Weights of a small GPT-style language model, trained from scratch on English Wikipedia.
Size: 14 layers, width 256, vocabulary 2048, 10.3M parameters.
Each number is 128 + 32 x the weight over its row's rms, rounded and kept within 0 to 255. Layers, rows and columns count from 0. Numbers have three digits each. The size before them is the row's rms in percent of the matrix's.

# layer 6 MLP down (transposed), 1024x256, rms 0.083, rows 45-99, columns 128-255
108:092133107102142123104116166144118067184119163134189094095131132200133103165167169167161098079092112170135147151129069128134070107084100114139121154100096139142131109162106171110112060085144094066129109137096095099125093148147110122130077159140186064108116094159046058129139111142151174113083090093102093049158123116097162120146102116163101098074109164107170169134090102094143104215152
101:138137146110060144157094124109136043116127098066114164101126091112082156113144090140071104170109112153132074117139097155101144093125105066128126080160135109088162121124140176189091140072163255123136179102145151074121112104168081135155111166168057118160160159134098124126096129120067141130111118166135113132167127163065112221096096121164201140187137155107175128110129107158082100143124
098:122063132151195127161139141122169125171137091135188130169119162141170126106094177107133151148141062135158112121134142112150168094113146179139125112172129104143096156128178157163084156157114155130116145120139107091116167143112122110134152105125086086089096095116151130099135083136122041095215144123142187169112122115120099120100077126095117113112147119091134162121081114088135118117099
094:172144213143084122171096065115148081139123115105138134116164172127121135145135145116076129044110174151149106163134189143124116138152067168138121092170114138180092109134109130149116197154125150150111104162161081138081122124174135126126157110115162138104032113146054170148125160146137176112102107121169130159186122137146133139084096145118087149083136126118141186119119150168110096154119
100:167138146136079104087145119147176140168108093127169107135097101164130086073122119128073161050139102145129161085124092100159123152178146148119153144144136108071096181118099134138072149082155128088062079135070113115130162102152106151169072086143184045152133110109096134147109113146149116104160150123141149125105171131058171188147139171153111115116130146103119108136162160115087166165155
100:109148105098131142110120111156097113130100103147117123133129128127100150110113124172131169084161125156141111118105111131224113094141168160119111156103113158099147148135119131124177054086126125123133155112083129106107183093133157113154106158160051123083141107125127142135071115120128113113196147141137098150123102119095160154125057138122066181104117169108110166160129118133090161073066
103:124114124116161084139145133119175169153121159135160144122118134139152157127079144149101144119120139122147137105176115173102123082139140108188146099137052141191150115149170116176122080123085138118092104157138110132164154102147141131169124169123076107162112075147091114095151115155140157123121153120173118187219109063167141111160139141100099131082133121151141083110095140083235175154157
098:156118189164128133091118143065158144131128142135126138130129116155104098135109141210096141137115162148097118190169073115125170156190174161188106111184118144144151137118155097173105145097180104106083070090149144109142085128128172190018113061184100123120089151203098127108121155107131126130136116133046143161111168159094174129139104130122133153144141149104142170124081152125138097119107
088:088163172103085157152174135063083136129135099153094105126101100088156152112121193113142143110178123104077130128109100129138127148125150074063061090103115089116123096131099198115187139106124159150130163110080063144134100128118172116117139156106104130119080087094179079096178108228151164146105134140116152193128153182158106130133147117102101205139134154069097148152074133145117154153157
098:154133168195128105162141096197098098163107171077176144121131116127146134124128170132143190080118091135148103113106137141145155137211179151132159152193073106138102134097142176086085107156072158155143168162151109099120074154105072094093124162109130108125111109095111107154149133193140199126143182116113161145158117119184055124088138119095125119154142150143118140130147115162094090135131
104:123147107169144090103165127161156146104136193113126139085172108123119115077108164118099133033123104114103160132126092131134124184084182122147146156123092139115067171125071115193103182090143107106130188132092138156176151145112148139163178177112199151166131121115058111087130117147127145125125069154124101090101147132136167117127092131123054167112095178155128140074110092147147137156116
106:163158093132137113172125146157133076106094137120138125151074114131126103117177154102108128144160174109086099104088152135117164134097102120121112124202213169095114114181126145093171113114121097093137088090182075101158105125104089163094143148144164143103114100167062109137192190138084129064133127134072130100111167116131219117103127063103089141118159129109142121125157114073160115138113
103:154056191142150087178191119101166097133143164133177120116098132088132145113118133186100134117110122021114121114134150135120113135128167129109091173082151070068112078117192150165115109143082153121143058101170153137114117112150165131071191099131151122123117157059089163135151130106129107153141115052094177135125135071086148167151069167118146129100112091087115162146113143150102172180085
107:087089110093177150184139136189155101162127220103098139101096093138101219121150197119117117145105088153192121133120165058157135105120132176088137105148120172142179133169054126173085126159130136195120110130102100180120100119128095156151141110154108110110088132124152141123118131146127125063135121112145101192157155134075161162217081184127135108121112156173146099131136138175156099091087
104:165131085144114134119151150138089065081173081102168172149104111132183156136122138117120146110166168136118116115150126165129081081097103119138091112058141147087086184179225152152078172088128116100096094134157131171076157093091078091189113063147129119086160106115158133160034144149118126098145158103105096080159118089165140183101123095091172106131141136118101098136178164102098154073118
098:129165126084107129150147090117166124175091073087121118098127146040111149089200117108138178103116106112175154134146171189148162109106136182142086140128114108200165127086134179112135166062113125176120115135085138162072101156109176157174179119118116130125132189147104139146132130078162120178106093160150110165151118200114150122149058175155154147186137118166108105121137139105060121105099
097:136083113164185168114169135136120117164125113124133102044140146107093141158130124082112121100148125118088154097141125150147148175175095037077215103109090107111099132122177136122134142119112126065131121147170157116071136205113120108138193170119143145162162109130068097112109105121119157151142101121066105161128108114189077142170095075124118118159162094113187145135110099137145157118181
094:152102129082103119078097189117111100146155079121167106133114133110122146096151135128141118135171103119095163103143163153073110137102127141157123109172174155131100131108093160126121115102119185203112125130132140141122075097096134156148166131162114123083108139067182096156152157134155128158158133033144144156166143179178171160169134086134114174128074154115116073127149185126128139128159
100:071115159167179128140114130078116146172125118131120128126185177142139147171140202108104175110119092092144141107073173123186149148125095077099111143070138113126137092104090149086106159092152106120197145145171117141162074106164174158080120117136118111131153115146106214119182175129158166167111148048120132137144168124104127171112102111223107089103158085129143114104098055090166094134128
105:123096119136082083122108143132154108169087135119183139170084158113100145151138112115146119194181160136188136130196140128094153131210125153129110132120080075122069061112138130130126032078173115078086135091143156117171089133141137086140124162112165101136103186094135124140146134107086133127175141109158154142165109126112138101159106111132110154133115127075143102120169057143150158200150
090:132124107122120138142167140135138117163095090128111155039092194142127171114111053152106148125135134138106175110160130132130135140146131134165086156124072099182130191125121150128133124153185151161102145077153104106112052136092167196211164116097120106122111150092123255125138147104165080126090158140031098115095154126148148138162116057106114127137158071112138096122149132131110118116183
101:146124166130093094111079131105145173118122123103112133133073123162163191178148145122200160156090072101173137199158090159180112139110133121084132149120186122155066186108147168140092155188177112137062133087084113109087131123117165170088113140089124128160064143138124161127117163105104153115204122141110154140158161133089151043126113149093134162153081115113087075096125108096111082172139
096:152084114092084123137140156125126117179134105150113128105104167110098034117078131124143135179108147125114100091124128109121094152201204137168142084153089141141131097134135172143134067159065203107107131117132069093111142077120104084158138072127115156185116127059074087126127076166092122092193139119131165189154111125077118073116104133100068092141149142136137167132100079125117158180134
103:156131149134093173145145086116188131112151133092093112156112127151108094146109122145150108175154178066103148189172092093134161175143107134096132168156103127184156125141148154104157179101098183112087093139151154133117106169168127105117108121085084141182105141097113126143069100140131129118112157198106114126094132073137125155185140187102094112093108190061160170147124138135127115105155
100:122144163093143149116169161118139089114183202110089107094159132107128170142148176197106130161105115151089112067128164109152126123137066152121137090133174145094122124087140114100180077138104107130110104105185095095164161104134098154163103094136117167159146039120125111113138118151097152079124115094151115244193115127114087141097114090156199128170174058144128181162141137098109079125109
101:112151109127118158155131132135155094132110171132098107104128141147105073171108132141149119071110156123143129140119136123163111166117156107085068116108114129103042182151165139150118091128088150155103128108136089125192069121109139129137111171099115025111157141186163147040152132085087214091115093067110110114134123123135138109094102148084131140131113171161139153143092136115124173113084
094:123159153147161110153155172088123112186113101124106129144088089175120163125149140093138120070112142130137158118139153126119155090113145142109126162073080138123101113132122113193096134103078108100089139096138140102125136100160108125147120141109148136140127134150065092115166168111083107131088156031181138144097087150135201112075135158116158124108156132115115086125102130154160170107096
102:089170142126095171167120129122157132161137097152152085123124163090067108107123139122108167162085147151088140063113152145121105071104107141074163132122084149170181120076122149124111065097131136136153089183138127068084161133073115035173068103136133143101157138122081128133118119150127156138151041086101083110137122140168108128141104077189127121157065174130147087077101089068152113129141
103:157119158084106153107155110137164089133113159143113120156185187103142130189153094168121111114146109118126149134133215134138146101143095148049080133157161172149109092175139074135107134122170111130120134067185141162166130193114144127149118093135157111190040141110078179086195121136156164092138124072109096145167180105134127176164123130134068163141123095127159131209139126097132156123122
102:080107156119170096143135127162126116145130115094180080142113158182193111108130110129080138037152144175112112183153170136148114141145130092105116209138108180170191125071116114050060167182147117145070099133129146136075110119168087166130098073070148080137176128189126149141146136101120151133120182121107110039114141091142158136163085149165111195118148140113105168140096134227111122153170
009:079167124131137114161116128112085112104165171167125137158123166168055105130103152146134163114172162115157118128146102153107083171167162130124068142121076120136094170177111155165111097129097040125113136152117131113104131170159157127156134189135099198166140096128129125115201152105162123117155216135094108148144110110105094204080141156125119096164166184148141108147119155114113165135104
102:104127177090080114140150121135088105115117043119120164060189170120139119179099139108083115121123108166119197197174113132150132079127140137126137150107092086148164160143124141113112178152059096135113136105161126136143072095099133127101136092099155104158094151169128136146140120110098156186159147139033097090176103133119114111112151094117099156133056148117097146079121143113137121138111
098:065103123154097114117100169161140138132118085126152096154136157097145090085182064155105145165127087125136101096120097108121065145192101135072131102121115187123116111111195154072137082095146126099131131104160104114106105186115122129110162121147130201092077104098138162174117145173112097148099116095094118131116137109080142140079123112065111138148097085149116094181121144143163128123166
099:122103119133152137104108138064143123077131157130103122145141111139183142134113136126098109132081148118148125110191106111129139172076126111143086115159095159068078152149104144145116074112059092127193125134143099105090148119107142059126146154187110102150149123121096149179159194129077194122095109141186120202125062137082059095206146144079191112113107136103134185177150122156123150123130
107:139174099116090115104101127126092143086109179154082099101124129117075150096127164114132068110096125109138125106147161127099115111120099151068115114070128157111147065108047106185123147135083147113109112161159156118114142150149119192105096122109127098184135130174137111155124131133109123158146103150125120116110096166159116107156086144080136214117195184104174130146101110129120105144127
102:123158171169135179085112162092133133094153220120089109131145146105172120165125143137164117163130125137159142134150098103147078122151139084078175177095179105200076089111158127163163093079107125091126160117105081113080044121154156098177129144126155085153155115075149144195135094151137100115122145099220123135094117114101081148136117151092089087106142162172161142171101133098118165092179
102:142099194122070154155119089082141157115089186108133159113135136123128128091099147117109135170096139079166176058128164137142194130122132010105139117074110110154115139103107126076140143145106084119122164147110156138166138139157089126086116092165125164172027114106136167124085133127194162073131168117080125106096141130099185144118142118192153117187125194109144139133099097129122121104123
100:128122107155096123189118175090152126124161153164122136071120122097140159099079127144090132162124076195121103088115148106069128152201149091137226131125094124096126132141184115144112075083215116135162149127119119122102180119134164101088096125090095166136139182161169173166152173121139064164171128122100089098061096101133108161179130114190121154117164076124144137126137090118163087131159
106:142141149116057100138142157085131120194173105117081137092109107102091092123076113144145030091082135156119128145134108080112133078117161132194150103149111119129048085168105113116138143172159137145164117117148135118102141143124181099079153149075147092092123097118073111169122133059077115115157143154133146081129170134201151178217135138111111138197092161111107107115160113132177098157147
100:117046121131135142099112121121111142144119137106133124108122150095140092118146159095141145174135135079083142114155116164155160103121101117096167140031072088134120170191107123110120104150097111129098145079127115096081099112065089128144092158151109111152145106128146079130120125134074181091113108146096182100130088167140099104220108108145155142180069085170139113165131155141124148138210
096:125160150103109084132184175145161110150111150175102101164117116108140145171128150128139163119135150097114111111050101139086118129061069116082144116102126107087125147116091178173112168166160138129171129137108192100116069146092178141125144089167098099112097171166165153127137114185097154117115148111105106128167135113143124093140132171124087137143170124108108168106144135120144107126076
099:176141107101123103070133088172132161159138103141138154037167127125107105145093078130146161126147138166198160175128093134071105104126104156110140132162170142157094138156109142166105127124107139120088120104105124173084110110134134185097159140118124133160153103161158036147133126179105158151099109125124142123111064040058155203174094198086139149134082103126108138140145145091127119143138
094:117148130151027141106115128129136178161196088090114153089150147147166104195096145112147128108124135111156158152142133162160150154114100155098129121150128171124089113112161142143166175128149134152179174099081146115145092116128129137144141094077083149155123092166133108066154142146130145144131096129120167119129146175126172149131152107098105128144087122108141122202109110142140091115207
103:103148136181052137146197133117122104130113147119168161111140171097121136206131141193140081098174091152108129105119111132183085118155057145143153112168146153082061104060130133096156141130166138172078121134103071115172090178104097109118104086093113120096134137187203145145109118143083150155115092129114123084092126147128106100137161060116115077165109124121122111096151107133098148148131
107:153112175145138166121131092075153105135160160167147156089129067114166183167136144168126101083179113113102145134133133133135196136077142149145128135169138105156185198068076124141119169195166115062117122104145150101087135084119116149141124082116146183122158107095100136153144100121146103149177216097151090182116128120125145204122160150154112134136127094146121115113101097093178139162094
102:140145128151136131122153133113115104134116129112125132102101091072121109094135097115099167058156126113082149077090093147191115151169167057154123131138089120114118204080108125141069067068135176166092119106094086146143158112130113158146174113166154117138113139145106075145125102122144170111114132132105084111135158170088171132129138124198147082181163125149174108167124111097141117151152
101:136173140133135156079166169130127088117133111060078106194111115156119111133092139019091107142139132162172124091120121146147111128130140128097082112102114204197135142165123124143114199115159115116158137107113135086112103171156183127126096152122186114080144169110064119139147138122117148111118180139166116166186095135134179145144085162148103155179102199133093134149096129099118108103156
097:130119115107082101133142089112126123133093112079103077150111160149159055147106135141163154159163150063134079110143098158213133145093152080112061131089137149121115109068150115118144089115163089092112154129100110106096112158105172169138130063118177123090151099155076108049116177126121140171138121148174154175168106105091138108179140088168070171120094156120103035091174099153179163104150
101:134124134168081055096167122140109144080089109141121129104129179151175131132176169137235114185113144122157185114161134174111095117139086106116109103101127164163113144087106090124114069079136138152087096159181023157164093106150164169175140130125149127146096119100143131049075141155119118071081121106069128176129139087172153182163108087080152160110121157107078131119095074127116142081159
104:154064132172135095163083161173106125153117160158125133113141138143097110123124122106183113124164144100117144161071103122058141114097144089143130130108134145138082135122051173131156115123093151109080105102089139061119112083147138132144081138157125154174142081208104151109107123156083168107114162118117166134052146058168146170114163121067194158102153125130143150181116088200129135159154
105:141151194115086097137079162166127081135117073148093157136150160158145118132118139101082102115134144108108170136121134147169161091093157085096188101107122065181122140174109142145108136134103109101129141110182154170133126081150092142178154109081148146117133109080123138163111067107125124068146095118141161126165088072142154097172148149084148166134170159129191122114147133077133189142109
102:190059102120142139113141133116134157138180150095088133162089124133126132165079113121146112101102114134121117159109114135096111122144133126136105144081110126134075131066052128131098155103145086177156121114131126182162142113149095133171128102173085116141166143158140057077068122158075130073204175145136116139100130155136103100092088126127098151173217123064164097174127154162139110045171
102:141121159120140059132095169195062127147117114182084155067177149157123122096147071113123115098103104180113113103141201145124123114108114111172105129170157153096160112088143121082096154142134161134172125149153137120155158148114154189146166128166107155117136140134131153089159093149126110148131102140176165150196090154173115120107078190134134147146083153109127158089141126098077109179070
103:087084112101142105126152152142120102150090148100072151118116116157074128095136142107145093120123126182072108121151181111104122091142169057049131184102070074074116197095176074109152084105107139162106139105108066137079101135125166081148092102128117085162114082194136149164059132114099126108148154120148146096103099068073127100113138138129093150093092182122078157130137068156099134147127
097:125179144137092175132108086109187142164128156167066099095122123182160158100127132115132140110113147120135080112139144146094149121085087112091100132109151152172093100092143133147142196095154111128116104160084176168142143170071169148089143073221074110116154161149122117130104082168110148103128090119174126143120080177116123110111133140127093181120134110105113124166182153139148193160078
# layer 6 MLP up, 1024x256, rms 0.0744, rows 46-99, columns 128-255
096:201132114126166112075149112084141134098068153056123110169108113133084110134080104137111186184089136210179141106155138144114072069175126113085122169172116065099090154154080101123100129106131109099098062154149193100108165067123172081112047194153093098095169147072109071115081083151120165201134113129145104134109165130112131110117115084097168127119071127167165107168158141161118172105106
104:133131113159148206121154110123160131102165155147088065146128157160164172058114082096155087087100139098101166127114125084130073115199118134074127111157179124163099209170079166130154126119102101110080097120133117140175128114170116156144113181137214141155085142063164134137114109092100132145123093150158084120146085103128158153104159097214106130126104080093131163164141146123116222098080
102:125087173103108174101144141144069175124141135094092155081115074117168108114152180118125157153144133120173134169102168101087144089161146124138136112111177122142205130098137066160118124145079147180116102135110121146105099137108107176182107166126174166091126089105100157111141122137153094149112166104139098094085112157074127094150177187152214128078151126149102063126126131103120188102144
095:135064138176075139083122170130134133098080171142094152122162219119081126015160110128097122186137163120127107090157125123153111176111110120126121152181146128093129116135109143151171142105125130141146128108129173173107086164110059095195094131130116153116131180126135154119168183104111134142099119161164195160135111098072146100135095201128102127164121114148141171114175166077120159160097
091:127167131122143158155118144111107114120162151095142174132103146177086132131109157107125123207125100130133123113062131049045125148135092082143160109117128146110136169125127086116135113157127142156140111134154054131161148159109179136109109061126155190186146164217144132115139124102122117104082147062064164183133113123159128134133114108154089128110095160079071089162110081095116139132038
096:098133073102092154127098088148138223180147171084129132097112067124129079107078118102133140121113133110138103129149145118147118054210081123151050126112122120154142107165089118071121209097124133114108122135113117077148145114102160173156160081146150099116102166113154078100139069085191142120121127114205109084120168140175135130141119098146169148142168092153155162104126104125090119130180
098:110140143150193143116101070149128128147150151124150148147128071119106116105215112169102123109097169139167114130145133148072174174145103106116130165083111090082133149112106118141163136097138124134141107136081078183163182102108154075158162142087102120111058063079157097057158204141087119086089082073138138173149140101123087128146122107157136071146127158193092104196097122139107121119114
096:159068143167118095116088088137169129182105165116165130118121164121197089151140078145166154144116097075088146150076135134126114133118091141170168146108196199143047126133122139158116142113130135169141109121199145141129166120149093150126126144135148174105075151163129108085095097039123155153104147126101072153098101106131188096168102113110086125122073166111153117119155150089133108134125
100:145130131136120154198124126134088090074073100135143152142105152207073163120166163138164129140116106099099121180117070121132119143095157121159205114144116089115106153134158119135119134135064161122129144149102113171146119145134110084109174103064113114083122117034129159115108133077102136133177097103132188076166156109164085159131119188156082085149087134144146182079108132123121100132130
109:089134116113084081134099149132127146086143136175164173096150160112150112110122114111079154157183185127209164140120149149122179128109079176139090127127082060110116133156126153129198088131128122126125191131127102154097187136110139173141122143095195115112114144140187102149102140087147102127096136170132128088089147134158106104124148089162130070123109080136144084112143099111181107088129
110:070150087167127162156161105118119128159125123179096083121107166137142174094137072148203166101112050191180128119175117181147136187177099132186191137156122145052153109167117134173100136126130128092151128130185162118145109064136101110119176122073119145110176203103127146165183162129138183078131091148088090095099145140084122114152140083162150163176148138105131209163083186126121193149132
109:105136093206143112139102126144168127196126083177122078168125097122100162115133138105081091171160160113178145128195101133114145137177132135097149114113147126133126115129111084136207122152100145077099067140069114119139146093128104106082151169175126168106110142132160107090123039085129150145192095126084054141116077172095153142111103143148133141145149184110138178164114087116056159145106
098:094094145182115087130107110148100166160154126095148158103133077096131139121127122099128105134099111151139138102074124107180156143184182106062072131117153093114090088141160149064127110155126133155160041093191182092160137098084110143167068127148123112150103088110124113136148109092104071121131072148120130084051134184144172148118087154130168123132146117166142108127126070125123134129102
101:120132120119106140115082161090076143142136114181085107132066140131139160083096123140156125092122134158101135101123127162116120074119094114100134144146109065117117116116148126123138084131172079092144093141089176184178115101132139071125133116146148117177121203100129100108127131109061093202126143161126193074023130148154175083084165137109168109150147113127111225126120134169116138112156
096:144136099094116136108145178184108124052130169113132107150096165162189126103121144186123148077108117084090102197123061167112135200116067189125102134070122094139140132101081096127111135131117105115160161112147162176195164080096139142077109162160157108172110098117126134072131121100091127127136120140104109128096145093159098129102166126132103111114186141131105096161113114135175174113117
091:094133169133161157177149153180075116167128161168080097093075125153116096098182118133160098128187114142187159113099119114126145079045126131158127064122099111083111121108120106221086217147162146177129098136189127136151088110160116139117072118109117138131132169149139156104120141174147169132195014113146110137132129112076111102096104184099176102152097070150135120160105129139134060141122
095:101158128152157118145164137113129181079094107123130126146109194169165126128109109134143138179177133155110128076223145195140111065179137160090121108133098134077176103114095120188193125150194069155147116087155137136138160114139166133105121105084118185150131173164133150133150104126140142093147110165130133164030119113140127128102129125127199096103102152152124188157124111131091106125168
099:133177093153136081162117068122104119118110146117147168146113152139133075157158126133043121167127180150095096123109131170145148151155133097110158130118123102168118078145078121152162082146133135146071102137154155120128148168055106162098100142139070146148162069167124060141088128133141170090121106120195135098080130052101147125112100135128092204169116090078124129098149135076131126119175
106:136137156117100046128085104171081172103092098134122135119103133092124114082145146087117131108106099134127127157156110173128152114064114107166142159102112134113073130097106126119144099104115131097118088132093206182123109149190115156135131157124153158156042152164074099084115100137125111129151142179211135136107167111152172114100095132124150093063102081156102184134135140064089124142119
094:159151172177185112145103157172144102089139133142145093119128081106100108111149146123144142087172098122068070104125113067134133165123160106097057129082182120134126111151194138120180115150074156180136081123111152175157106105122145192151129126106108152102165123136098121164111126116142201120131122115089090122109099097126121121182074060185132121162065173139156120132135148111175154135126
101:100082144085084105144154079095155151131105096116161165140129090107136141124082084097109071116164118166097107107125103167118139169157072148133102086096096123099156067164178170134142028117118085106110086116050157144104128058176157065115165057112132084133105132134207141114109194120096198097134115129188099087113132159115119109168093166139093082149121072123152110092147140115113157154151
096:093125127162125160091089145119194102098151169168133181172052156168117134125149115141147093106132149099117167154098085124134208160124165132120172143082143106121144162159150091119106159125092131185142078141164148086104113061164182150091095149166143186113054122176168153156163149126146118112155106119160152124138115136123097168106100144121217168102140076117052123100070128103138200163174
099:145167168155200143131132169135087086122081101138167124158128072110136120105141130084156076135093040151171129105115112097113102080174086135084069151065147131105166143166089149150147160124134124091076070118151189117129117095147123141114139133064141090037111109104128192103209175113166161101088175138146129140090119156116125123194149124128031104094181129150124186137140096081138147126128
101:105149164138146122102090100156123173113154160089140167125143160120098157176150155131084144178141074082096122161126053148105140082085151126128122123084117067144126113172114127158088116127191154118104065112098146093136096097137136050149133156179053109082075062115079120147078091127111144103112147142135173114151089103161112092166094135108153058139078092106134048121132140114080144099193
101:190121065172165083146089133092131118096157135134084117115066156137078115093098115138114094148131132142140191114154147147136153148121123130121130136158091195066129141094087125119170187184150172157141150093119142163127074137173103084130114194132131165107140188088138127138112126143125168091108047180145115064141097144130146100154173103046131124147158102169128122170050086151123112129122
090:092099149117138115139132099160053089089161126121140118162157190168119092067156157151074131158069114127113157133094120104136136082164171116121106151032127127155130140074162052105161159112119171098060181090149130178124082147122074117127177195087144127152112130098132053169088098128136128166198143088149092116117147164145208131127183120149138097135141160127099073143146125156174133126132
101:129126126103089175120133078148144183154138195133161140130175174169154183087074158095133100114182134153089164119156150238145104081124115141123089191108102090183174087128118091105144150169106111185140166141145190135149169066154113139146129115142147124148135105102152130091115142120161154134125175139103159098133112181109099114184072144103114090130113099098141152143135154163094100180111
107:155155125104149150157177136085058206064123102167079120157152109123177147103068183123172150101092156177112133081165156113149172124077111178119168170134126138116148097134144126113175110136132118069089133136095158161071133100122141124054206149084144152142127085118159106132125107118111172188117104127108184166146167114108032125115109155140096104143149118112108133053132106095123112155113
101:109120144145127127113083160135180128145158105147217132126121137115168087120158141159140089153081163103109139130120159054135136112108140115085079170124150132140136202107097164142200132115115139154127145150181186109161186129150090129147087117131176150120171158105099097179185109173149143088147083105118093183118155105161039102069128147092135152162099134147133112172111070124141137140142
007:129080111213083108131113081125200164166122147123092129081127095129077135112171072133146088094142076155114116151175136121125190137101131126101112077084112101093159117205143062110171083154173159117142122143125046133094141095103135032121107179069139148107158144112130140110085156147147146111111104138189164142132138088194132092163171164132146092145141158146076186147141132101117175150137
101:089060133222136077102124179170182092155162127150102173116117119125124128148170068141135141122098168128124094138170163150006105113169118141119120099119156094156078070113090135138033139146124133117160100147117224190113097021148141118157080085106140135165094079111107173168129121053152080174133103151088115076133124128117115110161154134100095127148083176174122158152118160116148135102173
096:066078136151149080091124098180059168166152112130112067174152172103127140116182090124140163170128094146126137148134108140086153076201077073161088096094160148150119127121182140142129130116121142147135113150092161142084175086111128132107090079108138137118128105145135148148109055162113070143129099109173139192153142115135102170141148172109106160194116099166101176163150133154099122104142
103:149146116136100167187136149112135154173130124146151080123080114147103080115172081152152083168130107135109102160110106142114151141147169124146118116116123140110170099113082104164148132178167132157181080134117112079081106111045071116140113122085127090090156087140127141100184112118120039104120111221145070105110187115109153134112095170177112129063074171117163152128137145146063097121149
111:185102147128166098145198105126119130086132137110149080112098162104107147121167152096166098207178134109157135089148128133131147119116156138102132133093134125104114137177137108139146159052178097134132047131100127161107066126042113162137076138122059174099147127103200158106109161141126153159100102143132148096119101085159159076098164140161146091088110124186127122092184193124125201125084
102:101112119145103116170107137135102104129089161156160128107160150104097081128153133158168177159068090148156192135110171172136087181118125098123083136120151126080091105159104105152166122188130070071151180148102140135069195164121123112132127189111115147057154120148103095134178151131127096096175092126146125131190097152102149165148085104143089138206145056125129148098159126123077152136143
102:139111101154080117151071206144156135118165162105141150143151175165110150035109170159169138176112131130082160095089061133143132078182128125121129167091124122177147161147060159099135135121179107160147105087176154129099123115104167154186160138075153164132136132153112109139093101146172135140087089131151139134184136146149149173148119127142104119118138079174145224132123123131120134143124
102:162075096132104100148134114147172107096179206123091143186136129112124111095163143116147185122092100132119140140142126082102127156081154122048185138138121137157122155064145164184128080134114123112097143176143151143114187083114092105109140102118149146176107105225118100125128138090191163194153105117097086077131145126121193084153119133099107101160116081163173125137137118121100161058126
107:147090119099131118162134133087113106097167140153111144150131116166101120141148092100141137114105158152172166164170105174201110103185123180151148113135159107149168100082111102155084130104169115098166143068154137144140184097145107118112080016159063143128149138161162118110145071113137155149130165112163135186126137131091104133087110158068156210139158118127180074098158096140128129089138
101:147159178103108152114128083152095113127121094141094139098107146090174087127118090091140115056142142100152153128157098090154099103117117106168159170085144166099153096176143133226097127166136121139109188167149137113163145112138101147124133153099150148092085183139155208123073120111106086165162109156121146133104162123112101132113092141193106104156112160112163221083095181156127158135121
102:083135130115131025086079130139091181100090103172131135088154115151167129127106130112080138113113147065085157147131100148184164131099098166108167103148192130114172110173155169078187109124100124119117115164089133191142184147108155197070177121135134160108149157098128101114089112113149129170070177147168162111145171102173129107121135102131115139119175173145130133156132136087106200111108
107:130060161122082131054097121087179137156110127109092095119147077171120160113135117120113109139152089150108141135124098103109079107202112075100129111175106073118077166142121137132105127127117083133112147079121144158102116211103067089119164101109146109197162133100100115120118109083167131158093088124140107132157149063104057136126090089102056124179087138078138139149171084117072135125082
101:150148091121189120169133135186092186114104129098132135082182103179148065118150131085109186091098082194073142144145102115117111177116130120116115163121199140084162110113156088132107146122135165081122144174155140122135166107133128083081140116167131091161078101102136136133119087131129121096134128146148058132134109147149102072169081134131108075063168093169117150144087143189123114134065
104:160119088157128135148080133113153145101101091139127152144178118167142160070118138113150109140132072123155132168109106140094155235078106126064109079138187096132158109098118130171133127100070107136158089058133134185105140096082148135143168067172126117160160186141136105099122142133105173144112126143153155109085135220159114164152100113142118170092122087197149125162180091127144105112105
102:134109169157158175141136120174090064074192088135144078130150219185077081112161089161103165148099117132143164132129152131109121160170173093140118105079110132070174092176157095133139126145118080090133121184147186135121111081094114100109121175139125102142088174111121152174077100139114055131125150156069128102115134098156078147103174069158120162178149110159130191133148131145153116137139
092:167104148148129108188130094108147145106147123125157123117161133111104094127119116038140135112184123148119130118100141077109142116063137127131086128128104083129143120144162142124160155119141204144104150096163107156083125212110104129085118135159140104145131074106171098126105163098173138171137118090194203157137199099055095086119173062092123108163110096135119109128180154121142062152164
102:149083111102107143107180181126079114184117167161078132177144086108125114149115153153122165169148148182031095114081167105145171152088119132145123171186177119187105122184073151107113086151120177090166128145102129200168165147145116098138151174087105105126124126094174058133119099088159123108065112181125108095088076147148129131090108196129097091136133103105147167159152147056125189171146
095:123158116123138116120099136134153109115089069129134043219122132127176142128112117136116154173124120130146132131123114149137130154211196061112099121108123133119108108126104097112048155055113153162143102152081146059122148113099096131164062137171100209092086136083137150193105109123140102104107155099099144088157116132150158100151140132088117148115098107161168176059145157133101189073114
103:082115109125137138150111189138088088107099168109110118144182123079072071107125114073145165122168100123116089105137105124127098198068119087107142119087099126166101140094087132111128148133130138115142137121112154085108098113138139162079117088092072119175125099173178146091106150171179162139105079227130098136130130137188131085192084165152154075107129137130103188147148079134134124185122
109:046114133129119135183095139071125176136122136160136111132165086139117102091166131089094107105116077073138117144129153119144100137130103117155170091167167095153092098117124078104044095130144088124136142165107140112131144146097151145138148111109065108115159155077157089124071200150150084115119159117164088109164115179119158076051124100152119106148164126169146154136069176168135086170124
100:083118127098169101100099138193078112121150149178117104138109099110107095113070157148138165125131162165108146171136134161151087153188116123128125106125143137119162110182135091157088139127161157100127146126106189129132141134136139207171143094131123113170126108069158172091080089080116183219097107149131083121162021156128102061140098124107134180148135185101136034116127106132105144108096
100:131109143141169136151155099133075094109138152140163143108088126099125102078120117102139180123147078128145182138148126101145136112140107140112158191096119138130143131096186105085118109171119123164097065142174162068136104123131157138061121148186137132095153156089103141128117189166135179102094048160202156148188059125075196131151124120089204140160104172105117128098094162140187099117084
100:069164136108175082156129099100091142115151176114101199154144093091166131133125098122120121146100100106161127119151101110116210054056094163115155123140125160150160125116133091200199129128066155082107132111155158160099129144122165085065085087154100126110154191185163118126125130083107121052157048141096127185141138111071175107194089140101158137150095133083123140156095142158070128092110
099:156144147111160113111186150147160135142137157161104085175134148161081139093122170096160076108167079147159096158112155063100177110166073143187135103152119127104208138109096190150195112142120154089125136159094143125196083078100066149173109167100117189093088118156199154142153130092142116135129102102098107092101131149131116103176167139196079134152102142137107179199148146125094147102115
100:171212079134114132214128117108058190083070148155105130046119131121087144110079132122177093105089146085136174123128115105111138082146152210113075097157128105138077132095103115077099088108090117134135101114124103112096141167112127103161140101141121097162126068179125079117136082147152138146088132080105090159086101107154082170142172170109091087105109119114086081072116117101125142114118